Weights of a small GPT-style language model, trained from scratch on English Wikipedia.
Architecture: LayerNorm before each block, learned and rotary positions, tied embeddings.
Training: a variant of Adam for these matrices, 1040M tokens.
Each number is 128 + 24 x the weight over its row's rms, rounded and kept within 0 to 255. Layers, rows and columns count from 0. The size above them is the row's rms in percent of the matrix's.

# layer 3 MLP up, 1024x512, rms 0.0401, rows 846-863, columns 256-383
size [100  96  99 106 100  96 108 102  96  95  98 102 101  96  98 106 103 104]
[[174 114 167 121 122 133 101 142 158 135 152 157  70 160  90 130 101 149 178 113 119 121 106 121 114 149 121 150  88 139 101 113 120  89 131 142 152 132 134 111 133  94 122 151 109 136 104 117 113 135 116 165 157 137 138 111  95 151 171 144 143  77  97 127 105 144 133  91 114 125 130 136 105 102 145 161 113 121 146 150 103  86  98 141 107  95  94 112 120 129 130 144 116 122 142 145 136 137 139 120 102 104 150 136 141 159 171 159 147 123 100 137 185 125 183 178 139 141 139 129 134 108 131 177 149 124 111 126]
 [142 130  95 146 113 119 136 111 118 114 105 139 121 102  79 135 132  97 130 133 131 142 171 125 109 124 148 155 120 154 131 104 112 121 131 126 123 118 142 121 151  60 133 130 110  97 104 140  92 123 108 154  81  93 126 174  51 127 117 135 136 112 116 124 143 160  94 154 128 114 108  79 103 156 106 150 129 130 176 118 127 161 124 117 136 118 149 120 145 184 115 110 141 107 145 102 128 119 150 153 121 158 121 144 113 193 104 156 115 152 131 106 125 128 149  89 126 131 167 123 137  88 108 163  87 110 135 111]
 [117 143 105 141 142  72  68 141 138 120  86 112 117 119 127 104 112 103 128 147  89 193 115 106 143 159 144 153 125  89 104 114 119 103 152 159 147 130 150 125 154 134 131 142 157 117 147 107 136 122 131 139 114 127 113 139 109 139 133 173 135 129 104 140 126 142 146 132 141 101 131 119 154 131 111 157 100 108 119 136 118 146 134 112 164 122 152 130 104 133  87 142 148 146 159 116 127 123 124 122 156 170 123 102 165 139 169 100 110 113 160 114 111 120 129 161 151 152 142 124 118 158 108 152 132 124 145 111]
 [147 151 118 165 124 134 145 113 119 120 122 122 106 148 136 123 154 133 141 190 133 132  90 137 116 120 126 119 108 119 159  79 134 122 127 177 115  72 144 110 183 121 187  96 150 151 122 157 106  87 132 146 135 114 137 138 161 111 142  95 172 174 138 145 129 119 130 139 122 140 152 154 145  96 139 157 134 113 129 154 110 136 140 117 143 113 142 146 191 161 128 133 110 124  78 151 132 136 154 143 123 112  82 104 173 179 156  99  78 143 110 143 163 130 187 151 147 144 175 137 113 168 151 118 158 142 110  98]
 [ 86 136 139 118 162  87 131 145 109 130  69 108 137 130 142 108 132  97 151 101 109 141 121 168 144 130  92 143 118 157 113 117 127 154 108 137 167 144 128 142 141 147 128 130 117 103 149 103  87 141 148  91 126 210 143 145 133 107 132 107 109 133  71 109 103 199 126 109  88 116 101 100  98 130 101 169 110 148 138 146 127 160 118 118 119 132 118 167 124 101 135 105 142 130 112 142 148 118 108  82 166 104 156 112 113 115  91 165 123 158 118 140 116  91  78 178 113 135 135 146 132 141 147  91 175 148 100 124]
 [118 137 112 108 103 108 133 149 129 136 141 112 165 137 157 160 130 114 108 183 117 151 136 112 130 107 118 174 127 144 109 129 173 113 120  85 135 124 155  87  87 113 170 148 121 136 150 160 124  99 122 150 156 153 155 143  93  89 148 142 111 121 101 136 139 137 152 130 123 194 105 130 110 146 107 153 135 128 152 152 155 102 159 134 129 119 194 113 116 123 106 131 170  82 121 132 122 112 125 155  75 127 142 130 128 130 123 137 122 172 117 151  87 151 106 127 130 134 111 123 118 144 113 130 158 118 115 158]
 [153 122 170 129 130 124 102 112 150 136  86 126 148  70 126 159 105 185 130 112 144  94 110 123 162 118 125 198  77 138 140  90 115  74 102 150 198 130 102 148 135 138 117 180  98 167 126 104 153 168 116 124 164 138 130 121 149 127 114  96 123 158 121 121 108 123 136 103 121 130  99 103  85 133 101 122 144 125 159 131  85 153 122 169 149  89 112  99 131 178 155  79 129 164 130 139 134 133 182 131 149 130 138 134 128 117 126 146 169 101 125 130 106 158  91 136  85 110 140 114 111 171 151 150 141 148 139  83]
 [113 135  56 153 133 161 141 121 110 110 117 185 120 124 138 108 140 130 182 154 149 110 126 114 160 111 149 119 129 133 169  94 117  97 109 117 164 141 130 126 132 149 127 122 170 116 130 148 117 109 157 109 179 142 140 138 154 114  96 112 142 125 141 131 159 164  87 125 124 102 105 162 144 105 125 118 114  90 148 163 121 157 142  77 146 116 161 164 136 146 156 113 134 158 105 115 152 125 150 109 163 163 113  87 112  93 126 146 155 120 134 113 119 118 116 146 110 142 101 150 142 146 119 124 113 130 139 141]
 [ 99 144 116  89 173 105 126 104 102 163 166 151 121 150 144 123 152 107 133 136 145  98 117 144 141 147 125 125  90 129 124 146 145 128 190 164 124 108 121 106 104 111 147 119 131 109  97 102 130 109 114 151 136 128 150 112 191 103 141 140 171  90 157 168 117  90 103  93 103 115 115 105 111 150 149 125 180 108 136 125 155 153 110  80 127 113 126 137 114  90  99 146 103 159 147 136 133 150 108 133  92 148 159  93 118 163 127 114 111 143  95 126 115 153 143 100  73 132 148 127 108 150 138 102 108 157 150  97]
 [155 134 141 116 125 134 117 140 155  93 113  95 127 164 129 142 134 130 132 185 109 100 135  96 116 117  80 114 113 128 140 129 114 132 126 111 140 157 122 128 111 111 133  77 119 127 109  80 166 126 148 136 144 104 126  95 172 128 143 129 141 149 167 160 147  97 103 120 143 125 123  94  85 126 102 166 157 120 122 157 144 155 115 119 127 125 133 128 128 101 148 114 102 118 161 136 145 121 142 104 141  73 128 149 148 117 109 149 121 165 130 102 129 123 147 177 137 154 105 153  95 130 167 105 139 141 116 134]
 [127 148 136 127 157 109 132 138 127 143  76 154 126 129 128 104 149 114 160 106 153 153 155  94 116 151 121 138 146 111 137 134 138 150 104 140 164 169 130 133 106 130 111 216 100 122 106  89 144 103 148 145 102 186 117 168 134 178 102  99  81 110 159  74 166 144 101 131 107 157 110 126 151 165 128 157 103 107 135 106 106 130 139 135 156 147  90 107 145 136 126 133 154 175 191 158 113 144 125 130 176 176 117  99 125 177 113 124 106  92 120 112 128 160 150 157 135 132  80 136 120 143 138 153 165 180 164 163]
 [132 152 118 121 109 151 148 151  99 121  92 146 113 151 123 130 106 106 100 116 148 139  99 105 103 159 120 151 121 130 166 100 122 108 121 125 120 109 142 166  72 103 108 156 163 111 111 150 130 117 117 104 155 156 126 124  97 130 110 106 125  97 145 109  88  96 146 130  88 139 146 135 148 119 143 103 123 136 127 147  98 129 111 154 127 158 164 164 142 113 149 109  91 132 142 107 125 133 129 168 101 154 133 138 145 147 100 136 167 145 117 166 138 156 110 128 185 126 109 140 128 122 112 107 128 172 129 150]
 [135 115 127 153 172  83 142  94 102 123  99 145 143  90 138 108 119 139 120  94  94 125 137 111 148 124 182 124 118 139 137 120 140 111 146  93 126 114 148 150 134 126 155 174 151 140 116 142 121  75 140  98 112 151 102 145 173 133 111 111 139 147 121 112 144 139 118 148 140 137 117 130 140 124 136 135 154 167 120 144 108 117 101 104 142 122 187 128  85  92 129 120 108 147 110 120  97  97 139 157 110  88 148 115 133 110 111 121  98 124 109 159 158 143 142 122 111 142 114 139 150 126 139 108 114 122 145 161]
 [123 159 155 119  86 104 124 129 156 107  93 117  90 117 100 105 159 171 100 135 149 150 105  86 174 166 161 174 142 137 102 131 157 132 114 128 124 118 137 171  94 114 160 117 145 126 118 140 142 114  89 101  99 148 137 129 120 119 107 167 101 111 152  79 146 118 128 138 122 115 132 100 138 121 132 153 146 116  87 106 117 186 133 147 153 124 174 139 160 134 142 139 124 124 142  89 124 113 109 122 127 126 106 134 147 127 123 107 130 105  97 148 102 155 120 137 159 117 157 140 132 102 142 122 110 154 101  85]
 [139 110 130 119 101 139 107 118 121 162 151  63 129 105 122 139 108 130 134 147 150 167 153 111 123 136 134 143 125 110 106 168 119 175 103 102 134 167 149 148 154 130 106  94 147 142 141 130 147 169  98  87 140 137 144 163 108 160 136 119 113 167 121 126 116  95 148 116 144 124 148 187 101 139 110 142 123 151 134 129 125 160 161 141 155 106 152 143 116 117 189 107  70 101 145  94 149 133 134 160 134 117 130 190 131 124 115 125 123 102  94 134 135 129 106 137  90  91 146 121 125 136  92 129 142  95 105 145]
 [149 164 119  87  86 102 130  79 150  94 127  92 142 103  87 127 154 166 119  82  97 122 125 140  88 190 168 101 135 175 156 105 106 155 177 158 110 150 129 108 149 122 104 181 156 113 133 155 130 144 118 134 116 154 105  95 103 126 100 130 152 113 132 103 119 128 164  92  87 121 163 163 140 106  81 153 126 159 145 122 137 195 116 127 110 156 115 105 181 136 123 100 134 140 125  90 126 115 142 131 145 130 160 152 152 141 110 131 147 118 101  91 113 156 140 136 122 121 110 132 115 146  95 142 155 126 180 187]
 [131 120 149 148 116 140 157 121  95 121 150 107 123 137 132 179  79 105 158 142 137 120 128 136 145 116 137 131 149 172 117 125  86 143 160 119 160  76 135 114 136 141 181  66 132 156 138 139 148 132 118 138 126 104 129 111 142 111 143  74 115 130 122 156 113 148 133 147 134 131 135 162 123 149 133 157 105 164 165 118 122 119 148 121  96 157 126 130 108 134 112 148 133  96 115 110 138 149 119 122 156 107 140 153 111 128  98 133 129 104  88 122 140 130 133 138  99 134  99  64 122 105 165 121 140 166 152 129]
 [121 132 147 136 127 100 135 162 113 106 116 126 124 113 108 110 103 130 149  90 118 122 143 137 139 101 118 121 112 106 116 126 161 157 153 121 124 136 117  90 136 120 153 133 141 140 109 133  79 137  92 124 127 130 132  88 159 101 149 153 115 104 146 105 126 112 131 135 146  83 133 123 119 114 130 137 120 122 106 145 115 140 162  75 124 104 143 145 117 113  92  85 133 113 121 122 102 138 120 161 127  83 103 106 170 100 137 125 120 146 104 127 128 143 147 169 137  96 156 156 168 166 148 129 134 180 151 110]]
# layer 3 MLP down (transposed), 1024x512, rms 0.0364, rows 846-863, columns 256-383
size [101  97 100 109  99  97 106 104  96  88  99 103 104  95  97 103 102 106]
[[150 137 149 129 143 170  94 158  88 116 159 137 160 117 138 141 132 113 148 141 136 133 143 149 126 136 109 148 102 151 140 135 146 142 149 100 140 133 137 138 118 134 101  66 131 143 144  99 119 165 132 120 152 132  95 127 160 131 103 129  79 148  96 155 147 113 134 137 125 105 148 128 170 146 120 112 101 130 104 111 126 152 125 126 123 137  98 161 113 116 149 145 143  88 137 137 141  96 117  99 142  95 133  88 163  98 156 122 122 121 119 154 149 102 209 162 109 121 151 118 118 157  86 159 105 179  95 136]
 [104 127 126 155 121 157 124 151 128 130 129 161 183 166 107 130 136 161 109 174 149 123  85 134 126 109 112 103 138 130 136 140 152 117 113 109 122 143 156 179 108 133 138 147 140 128 141  89 132  84 108 155 134 154 156 122 181 109 151 128 148 192 116 156 105 108 156 123 143 139 117  96 124 134 138  96 151 107 142 124 123 139 138 131 110 102  80 110 129  98 101 109 109 139 126 143  88  92 100 192 134  89 145  99 191  81 153 122 114 116 119 146  90 167 133 114 170  90 106 153  97 162 167 115 132 134 107 145]
 [159 130 136 141 161 144 164 109  73 101 154 114 139 141 114 121 153 109 186 137 114 138  86 134  84 123 107 105 190 139 139 102 113 150 131 168 117 132 124 155 125 140 116  96 122  88 124 117  87 138 122 122 103  90 145 136 153 115 124  96 138  97 151 156 130 166 148 143 136 136 127 146 105 150 129 124 133 157 132 124 156 125  81 102 151 153 120 141  93 112 140 123 123  92 141 103 120 100 173 146 139 107 127 130 116 118 132 155 147 132 125 134 132 148 102 110  90 115 122  96 170 154 140 157 116 176 106 118]
 [164 129 144 164 109  79 129 128 118 132 115 105 102  80 137 178 100 152 119 151 169 106 108 136 108 157 163  91 133 131 105 107 118 145 146 117 149 119 133 154 128 149 135 120 102  88 135 164 169 152 144 129 105 127 133 140 129 108 137  92 149 168  79 104 100 119 131 127 140 154 129 167 144 153 158 112 120 135 141 157 136 147 120 104 109 118 188 132 147  91 133 111  98 143 108 157 114 117 108 124 149 134 140 131 127 117 126 171  99 131 158 130 101 133 108 121 102 149 179 115 147 155 146 129 136 141 134 135]
 [110 147 123 128 146 112 146 118 141 160 120 179 110 135 105 115 121 163 124 129 126 151 141 108 124 150 115 146 150 153 140 176 142 147 140 133 160 155 139 140 134 166 133 118 113 109 113 103 154 150  97 159  96 127 142 158 156 114 193 188 101 141 179 112 128 142 103 153 144 127 144 127 138 118 166 113  96 137  97 123 140  83 148 141 138 149 117 146 129 112  85 121 118 104 149 127 130 145 169 119 132 103 108 140 169 116  97 118 124 145 154 141 145  89 166 119 176 134  96 113 122 108 119 149 141 157 130 201]
 [158 139 125  91 126 180 118  89 133  74 171 105 128 154 129 130 146 132 152  82 140 151  96 153 153 162 142 119  99 142 122 134 107 162 118 123 125 153 122 177 106 147 131  95 114 162  77  79 120 118 122 134 157  66  74 145 139 130 145 112 139 134  87 138 102 104 124 100 121  95 164 127 148 149 142 117 159 109 138 129 123 137 120 126  97 123 115 158 143 154 126 182 125 145 131 103 116 124 101 127 153 137 116 129 108 155 137 173 146 152 127  98 119 110 149 131 110 109 137 137 125 123 136 113 100 124  71  95]
 [126 120 184 123  90 130 124 142  96 122 124 169  99 144 121 145 108 133 164 161 100 109 122 138 138 138  95 158 105 133 126 142 151 120 100 185 126 127  81 157 124  91 151 139 151 155 112 157 168 181 107 120 130 131 129 136 111 128 112 102  72  93 121 170 113 134 136 144 164 117 115 135 153 126  90 140 172 126 136 131 108 183 143 142 132 122 109 114 111 101 135 105  90 101  82 172 129 130  85 114 138 144 123 138 147 138  91 112  91 132  93 135 103 118 107 161 149 167 141 103 152 110 145  97 114 104 138 128]
 [ 79 141 111 126 119 120 155 128 153  84 124 136 127 116 122 139 124  97 172 117 116 127 163 105 102 120 104 110 102 138 132 144  90  98 139  74 123 139 128  74 119 145 161 135 144 200 140 101 117 148 124 140 115 160 141 126 140 110 158  93 157 150 114 152 161 145 145  91 137 115 133 121 107 127 124 134 119 119 180 145 134 175 134 126  88 141 134 154  90  84 143 116 133 168 125 117 121  91 122 151 139  85 135 103 154 132 130 158 106 126 124 138 114 141 159 127 108  91  96  91  99 153 152 147 122 136 124 161]
 [134 129 108 158 116  84 147 132 129 173 110 154 126 124 126 124  90 131  85 100 135 140 139  82 160 116 115  87 150 134 119 136 143 117 133 114  99 171 122 143 112 127 151 120 135 117 158 118 147 133 172 126 127 121 134 132 111 109 102 121  99 131 123 117 163 140 138 133 146 144 129 139 180 144  81 122 115 137 105 158 141  80  71 115 135 114 119 136 115 122 143 156 140  67 102 133  78 104 136 108 143 127 170 168 125 140 110 125  78 134 153 150 151 133 116 142 157 147 104 121 156 145 139 143 137 104 105 184]
 [100 149 120 139 136 144 139 116  90 130 129 152 125  80 134 122 127 121 130  72 132 163 143 173 114 164 141 113 162 100 122 111 131  94 138 126 129 105 142 147 157 116 121 171 145 104 164 139  97 104 110 145 124 105 121 181  80 131 136 147 118 139  97  67 145 147 140 156 129 139 131 162 145 127 136  88 112 139 127 118  91 101 136 155 137 142 129 115 125 119 123 166 136 134 105 133 113 116  84 132 156 168 113 114 104 138 144  90 132  77 144 132 124 126 130 102 127 118 133 121 144 140  75 130 117 131 145 121]
 [ 92 131 138 164 131 142 156 125 127 123 160 106 117 127 175 118 139 192 132 102 138 135 131 129 125 118 122 148 125 162 140 104 102 119  90 133 172 151 135 118 143 119 110  99 164 111  75 124 164 138 128 115  97 168 153 118 121 135 120 140 106 156 130  93 100 156 150 117 123 132 138 137 168 123 148  92 154 146 108 134 150 169 117 124 103 169 179 151 124 160 108  99 137 163 139 147 115 105 131 115  91 104 111  86 128 146 174 135 109 131 112 159 112 134 144 130 146 114 104 120 104 137 135 111 122  87 115 151]
 [ 98 110  98 148 114  89 141 143  98 105 108 140 132 130 147 143 123 131 156  81 158 159 112 111 154 121  93 102 146 129 121 142 103 121 109 139 158 114 131 133  99 118 155 167 177 129 117 102  85 124  92 163 133 171 120 141 138 107 137  87 116 102 135 113  63 160 121 143 135 123 135 150 128 119  90 117 102 127  62 140 123 111 102 149 100 135  93 163 150 132 102 162  92 160 122  64 121  95 145 115 128 119 127 117 144 114 154 146 117 133  84 108 171 155 132 158 163 137 114  92 107 102 106 159 153 111 125 142]
 [172 163  54 158 123 151 147  98  98 106 113 145 134  87 134 113 126 179 137 106 140 105 155 166 151 179 109 128  98 143 151 141 137 123 150 142 108 132 184 141 105 154 132  66 128 119 178 114 161 109 103  77  99  74  98 127 153 156 168 154 145 168  92 131 126 132 153 156 135 152 126 144 118 162 122 145 139 158 127 125 121 152 126 180 112 113 113 135 108 113 156 133 157 137 106 120 140 156  90 113 110 126 107 108 142 172 105  83 106 148  73 139 115 110 163 126  96 119 141 124 132 106 158 149 174 118 162 129]
 [117 119 167 144 160 199 167 115 125  82 127 146 128 120 116 112 165 116 143 131 138 100 112 119 152 110 133 123 125 109 115 115 122 121 119  95 134 104  91 121 167 134 147 124  72  94 126 189 145 121 102 117 119 133 120  97 124 138 114 139 126 148 115 101 108 119 146 120  89 113 113 112  98 118 157 130 109 158 155 117 125 169  91 146  79 110 140 142 141 188 105 199 128 136 126 126 126  90 118 140  97 129 138 107  84 118 179 110 108 141  93 144 117 146 108 167 114 146 142 182  87 115  87 130 152 153 147 109]
 [ 99  87 129  88 118 130 179 123 134  96 123 146 127 143 122 128 117 115  84 154 130  99  65 123 135 119 159 157 110 124 164 122 139  74 113 157 141 151 162 124 116 121 153 153 125 120  90 101 114 152 156 151 129 131 149 121 139 147 122  99 136 120 151 133 104 130 118 121 136 121 152  73 125 137 107  62 153 155 149 129 138 126 114 134 138 114 117 139 133 126 131 135 109 163 135 142 126 133 112 106 118  95 156 145  71 148 157 141 118 140 130  85 118 137 162 106 117 145 122 176 111 123 123 133 143 110 127 178]
 [109 128 119 115  99 118 157 150 114 127 114 123 167  82  98  85 127 136  99 131 149 117 148 143  92 134 111 110 133 146 161 143 167 160  86 125  98 111 155 104 100 139 157 152 155  92  81 153  81 118 150  70 143 136 152 137 101 123 160 137 128 122 106 120  98 107 131 126 135 164 119 107 140 124  99 135 137 106 135 119 160 113 113  88 119 132 121 119 104 127 104 139 112 156  99 141 128  87 107 110 104 154 153 156 153 177 125 138 167 123 117 116 112 157 163 104 149 179 110 158 122 131 156 124 124 137 121 154]
 [100 164 144 148 152 137 170 113 171 129 138 123 132 137 101 115 162 124 122 118 108  84 129 175 135 108 145 123 107 137 147 106 120 122 140 134 120 109 122  92 136 118 131 156 129 140 138 100  96  84 143 148 140  90 159 106 135 108 135  97 155 141 113 117 144 131 124 138 127 134 107 135 134 169 100 136  57 112 146 101  91 114 104 140 113 130  90 124 149 123 176  92 153 122 135 103 139 127 164 156 138 174 137 121 136 182 156  92 119 143 106 153 184 129 107 132 108 138 130 129 166 137 103 156  95 135 125 110]
 [147 118 104 131 101 144 106 172 127 149 107 132 132  88 157 142 117 116 121 147 118 176 173 144 104 106  87 120 130  96 128 141 139 123  96 132 130 150 105 103 129 105 129 133 193 163 122 124 105 135  83 138 110  95  88  88 112 132 135  91 111 107 129 104 115 144 149 166 139 132 142 146 152 128 134 123 136  35 110 143  90 116 153 137 128  74 163 104  84 101 109 164 163 134 108  99 103 146 126 134  94  93 116 118 149 141 154 110  99  97 159 107 109 123 100 141 141 150 157 146 115 125 169 157  90 110 164  78]]
# layer 3 MLP gate, 1024x512, rms 0.0398, rows 847-864, columns 256-383
size [ 99 104 114 105  96  98  97 100 120  98  99  99  96  96 110  97 105 105]
[[134 123 175 155 107 125 127 124 108 148 128 143 120 148 119 107 130 157 160 149 129 118 120 145 127 121 117 124 128 163 146 135 118 174 123 105 124 115 140 120 127 136 172 123  81 118  67 157 183  93  99 163 124 128 131 145 132 123 136 141 145 140  93 128 144 120 148 133 134 111 134 114 146 140 125 129 132 106 125 143 173 115 141 123 163 110 107 168 117  74 108 105  93 122 116 132 178 137 161 159 136 132 126 111 146 151 102 143  99 138 156 120 147 107 161 107 146 110 123 152  73 128 161 109 142 145 128 157]
 [104 146  90 138 154 133 126 184  84 157  93 139  79 132 147 126 107  63 106 157 150 151 100 122 144 122 171 155 141 130 100 145 113 167  89  86  92 124  84 141 142 105 157  91 158 170 128 100 158 120 143 127  94 123 117 153  89 120 131 101  71 176 104 141  91 100 140  78 133 121 119  73 154 155 124 103 115 111 126 116 128 122 123 117 142 123  72 172 140 117 130 119 107 153 139 149 134 118  95 107 145 131 108 128 139 130 138  92 101 103 130 118 109 151 144  90  84 106  92  82 103 145 109 110 192 153  77 153]
 [104 153 116 128 136 150 155 132 133 141 108 130 144 120 133 106 107 137 145  92 149 151 115  92 118 125  59 109 125 136 109 137 106 151 115 151 109 143 108  56 157  87 121 154 130 109 125 112 139 105 157 148 128 152 114 117 101 125  98 130 140  87 152 145 117 141  89 157 124 122 160  82 131 114 173 131 129 103 153 119 137 166 168  85 147 137  86 112 125 156 165 128 150 161 151 103 128 181 135 121 130 121  91 108 157 188 152 107 124 119  98 136 141 187 169 166 119 140 153 112 125 110 136  92 136 112 166 146]
 [123 125 134 112 118 136 132 138 123 137 140 180 119 169 147 122 109 143 132 147 101 145 108 119 108 142  72 146 141 100 107  98 145 160 139 112  90 132 117 116 116 160  84 112 134 133 113 158 114 142 132 130 139 130  99 101 109 154 166 159 122 113 141 131 128 159 114 168 122 133 114 128 100  78 106 146  87 156 125 121 168 100 158 134 104 153 117 121 135 136 107 119 130  92 151 113 126 142 132 139 129 119 149 178 116 167  95 112  92 127 152  90 120 123 131 115 168 137 111 155 124 153 112 125 123 108 107 121]
 [159 131 160 133  99  80 127 123 176 147 136 118 150 131 159 149 145 114 140 116 132 142 130 123 122 140 116 170 140 152 140 118 146 138 143 162 113  69 122 128 104 145 128 102 133 169 118 111  99 156  94 160 105  87  85  99 133 119  75 135 142 170 114 123 101  81  70 123 133 119  75 157 145 158 100 100  93 114 107 127  72 125 104 117 126 159 107 119 147 138 101 102 169 128 103 136 103 138 104 171 116 137 153 110 129 171  94 156 134 109 128  89 116  98 136  94 147 122 108 123 128 133  82 161 130 140 114 104]
 [ 96 145 138  94 138 124 123 122 138 120 141 122 104  70 125 185 111 166 143 118 158 161 117 164 175 160 105  94 110 130 124 151 113 137 160 116 140 150 143 128 123 168  70 128 131 128 107 133 136 115 116 133 134 130 107  95 136  96 155 110 155 116 138 128  92 142 136  85 125  87 160 104 104 137 186  90  90 145 136  74 139 135  89 108  92 117 178 162 128 137 116  95 116 147 122 155 136 134 139 124 127 151 150 135 118 155 166 150  98  85 101  91 132 145 126 112 136 125 161 136 120 161 157 120 113 132 134  94]
 [131 142  99  94 141 153 115  94 141  89 117 181 164 122 131 149 159  83 146 143 101 152 109 122 137 101 132 121 107 140  92 136 124 142 156 114 121 176 163 124 169 123 117 112 129 162 152 100 135  99 169 133 106 154 147  83 129 137 143 113 137 105 132 174 100 121 153  82 113 121 127 125  95 154 164 135 118 166 105 103 148 130 114 103 172  89 104 132 114 173 115 135 117 139 142 150 126 108 148 151 116 133 111 140 115 143 109 138  77 132 140  95 182 158 207 139 169 130 125 125 107 130 136 104 125 156 103 157]
 [162 135 125  96 133  95 110 145 146 156  98 101 169 140 123 100 133 176 104 102 107 150 111  95 119  98 140 104 108 155 159 111 128 138 139  86  68 186 126 119 138 113 150 132 124 144 121 149 151 148 143 131 153 159 133 132 113 132 135  99 140 150 108  89  98 127 130 145 172 111 147 103 163 148 103 145  70 125 103 129 136 127 146 136 108 118 103 123 124 176 109  94 109 133 142 115 103 106 104  97 142 117 160 158 104 138 113 114 122 125  99 130 121 100 126 125 141  99 102 116 109  77 107 164 121 163  87 123]
 [162 127 108 117 125 128 124 111 178 124 130 128 158 121 114 117 126 162 124 146 119  87  95 110 132 103  98 149 128 184 172  77 134 158 136 109 130 138  88 155 115 146 124  90  88 144 135 141 183 154 124 136 133 146 150  96 148  95 141 147 136 143 136 155 107  95 127  96 157 106 139  93 135 137  89 150 107 142  97 108 177 150 112 123 107 164  97 112 110 112 121  78 131 105 123 139 144 129 119 106 162  86 136 162 133 167 125 148 158 163 138 136 121 108 142 107 118 129 118 110  98 148 190 108 101 147 101 154]
 [ 83 118 167 133 125 131 128 100 134 108 174 123  64 129 113 138 150 121 144 152 125 134 141  86 109 128 131 133 136 150 114 163 157 109  88  68 124 163 100 149 173 135 110 148 132 127 103 115 155 148 119 115  86 142 123 136 133 119 125 137 112 114 118 139 141 140 126  83  86 124  99 120 104 115  95 123 110 150 119 107 119 144 116  98 106 148 108 135 118 162 161 117 148 142 136 175 154 160 106 149 135 103  98 138 110 156 108 131  82 145 104 162 151 140 115  86 135 117  97 172 113 129 103  92 182 118 124 144]
 [137 175 134 121 126 123 114  95 154 121  73 160 104 149 111 181 176 114 107 165 128 130 104 108 119  75 119 134 143 120 156 125 145 136 137 118 107 169 112 105 114 155 136 115 128 126  82 172 120  90 141 158  73 127 115 147 157 117 104 135 191 142 167 105 119 130 113 121 112 119 147  84 129 119 120  82 101 109 129 117 151 140 130  95 127  93 139 137 159 160 127 139 136 194 175 102 110 157 153 126 122 122 154 104 136 156 142 148 108 136 130 162 170 116 123 113 120 132  79 151 132  92 141 118 176 106 132 136]
 [157 157 141 144 101  89 128  96 181 134 118 125 112 132  95 148 111 132 131  99 124 136 121 116 128  94 145 139 119 115 129 128 148 110 130  85 139 179 124 124 127 166 140 155 136 115  99 123 132 127 174 150 145 131 138 126 148  64 115 133  94  54 132 102 144 109 132 114 135 132 112 154 106 150 125 115 117 161 119 112 143 149 132  85 150 146 125 141 142 117 146 102 179 166 219 136 145 139 119  92 166 114 165 127 130 113 118 124  89 106 106 161 111 158 162 161 121 104 135 133 123 118 132 135 131 120 128  97]
 [103 148 137  95 138 131 136 138  88 125 133 164 140  86 120 108 164 129 134  85 137 117 111 163 106 133 145 131 126 133 120  71 133 149 144 151  82 142 130 112 135 108 109 152 153 134 128 110  94 145 118 121 112 120 107 116 157 117 147 152 159 138 155 118 128 163 116 158 157 140 151 111 141 125 114  93 110 114 132  89 150 163 134 144 128 137 117 115 128 175 102 152 112 153 102 100 155 142 171  93 119 159 123 152  89 162 163 111 118 140 120 128 101 115 122  99  91 121 104  95 111 110 149 154 148 130 118 148]
 [137 108 114  94  73 148 122 148 145  89 115 133 133 162 164 124 130 133 100 145 114 107 129 146 129 134 164  95 112 130 134 124 149 115 101 141 141 131 123 118 139  96 150  89 110 136 142 128 178 155 117 127 153 156 127  86 120 106  96 128 137 143 103 130 118 172 132 134 170 133 132  73 125 135 101  78 171 153 128 152 116 169 128 117 129 153  92 138 147 124 147 119  90 140 123 161 114 120 113 132 104 168 152 128 119  94 162 136 138 131 115 108 111  80 151 143 106 116 124  67 130 127 116 136 116 125 158 186]
 [143 111 128 107 146 122  80 133 162 152 116 108 130  97 105  93 159 156 141 169 161 106 105 125 149 120 136  88  93 128 106 121 132 113 138 148 146 160 209 112 129 135 125  86 123  91  83 126  69 128 163  93 129 182 152 152 156 104 143  90 168 129 167 163  92 139 124 147 160 162  90  91 171 161 111 153 117  98 119 159 188 108  76 154 126 107 145 118 161 106  89 134 164 150 103 117 108 131 133 122 156 130 118 158 145 149 106 117  85 195 131 149 118  98 155  90 161 150 144 138 120  93  98 154 165 132 108 155]
 [147 135 149 131 117 137 117 157 145 162 117 120 105 116 150 123 157 127 152 126  91 120 136 169 135  97  94  95 109 137 111 135 119 115 161 107 112 133 108 145 103 132 138 141 147 117 120  99 108 132 101 136 104  99  80 160 125 130 155 124 132  99 140 111 126 100 148 102 173 114 150 144 115 114 135 105 192 125 103 168  87  84 129 144 154 107 116 136 139 142 109 140 137 116 116 147 151 124 116 130 146 132 139  91 114  98 141 118 118 168 101 124 132 100 116  94 171 123 114 133 148 168 154 187 147 115 107  87]
 [106 106 107 108 124 127 118 102 167 118 139  79 148 135 108 155 143  80 175 122 108 127 167 134 113 129 145 120 103 135 155 131 120 128 125 141 123 121 143 139 114 129 104 137 117 143  93 150 105 129 114 158 147 171 132 167 183 151  99 172 115 106 120 170 135 136 144 151 142 149 109  98 129 137 120 148 131 149 125 124 179 136 143 129 165 176 106  96 146  84 124 150 111 132 133 122 141 142 123 103 156 142 130 128 117 126 128 151 114 148 140 133 116 140 152 141  31 130 168 160 123 151 110 114 144 119 138 116]
 [136 112 121 117 117 121 134 131 115 121 130 131 111  77 137 141 169  95 120 123 177 131 111 145 232 140 122 108 131 174 139 127 162 124  96 170 150 124 113 135 142 124 138 143 122 148 141 102 141 115  88 122 159 134 138 104 122 158 146 125 143 104 138 146 111 118 132  97 174 153 141 121 141 118 139  89 140 155 128 162 163 120 148  86 131 106 156 135 168 167 171 126  95 141 137 119 131 127 122 119 137  77 110 181 105  95 110 167 146  86 144 128 107 131 150 129 139  94 151 159  63 158 125 137 173 127 171 106]]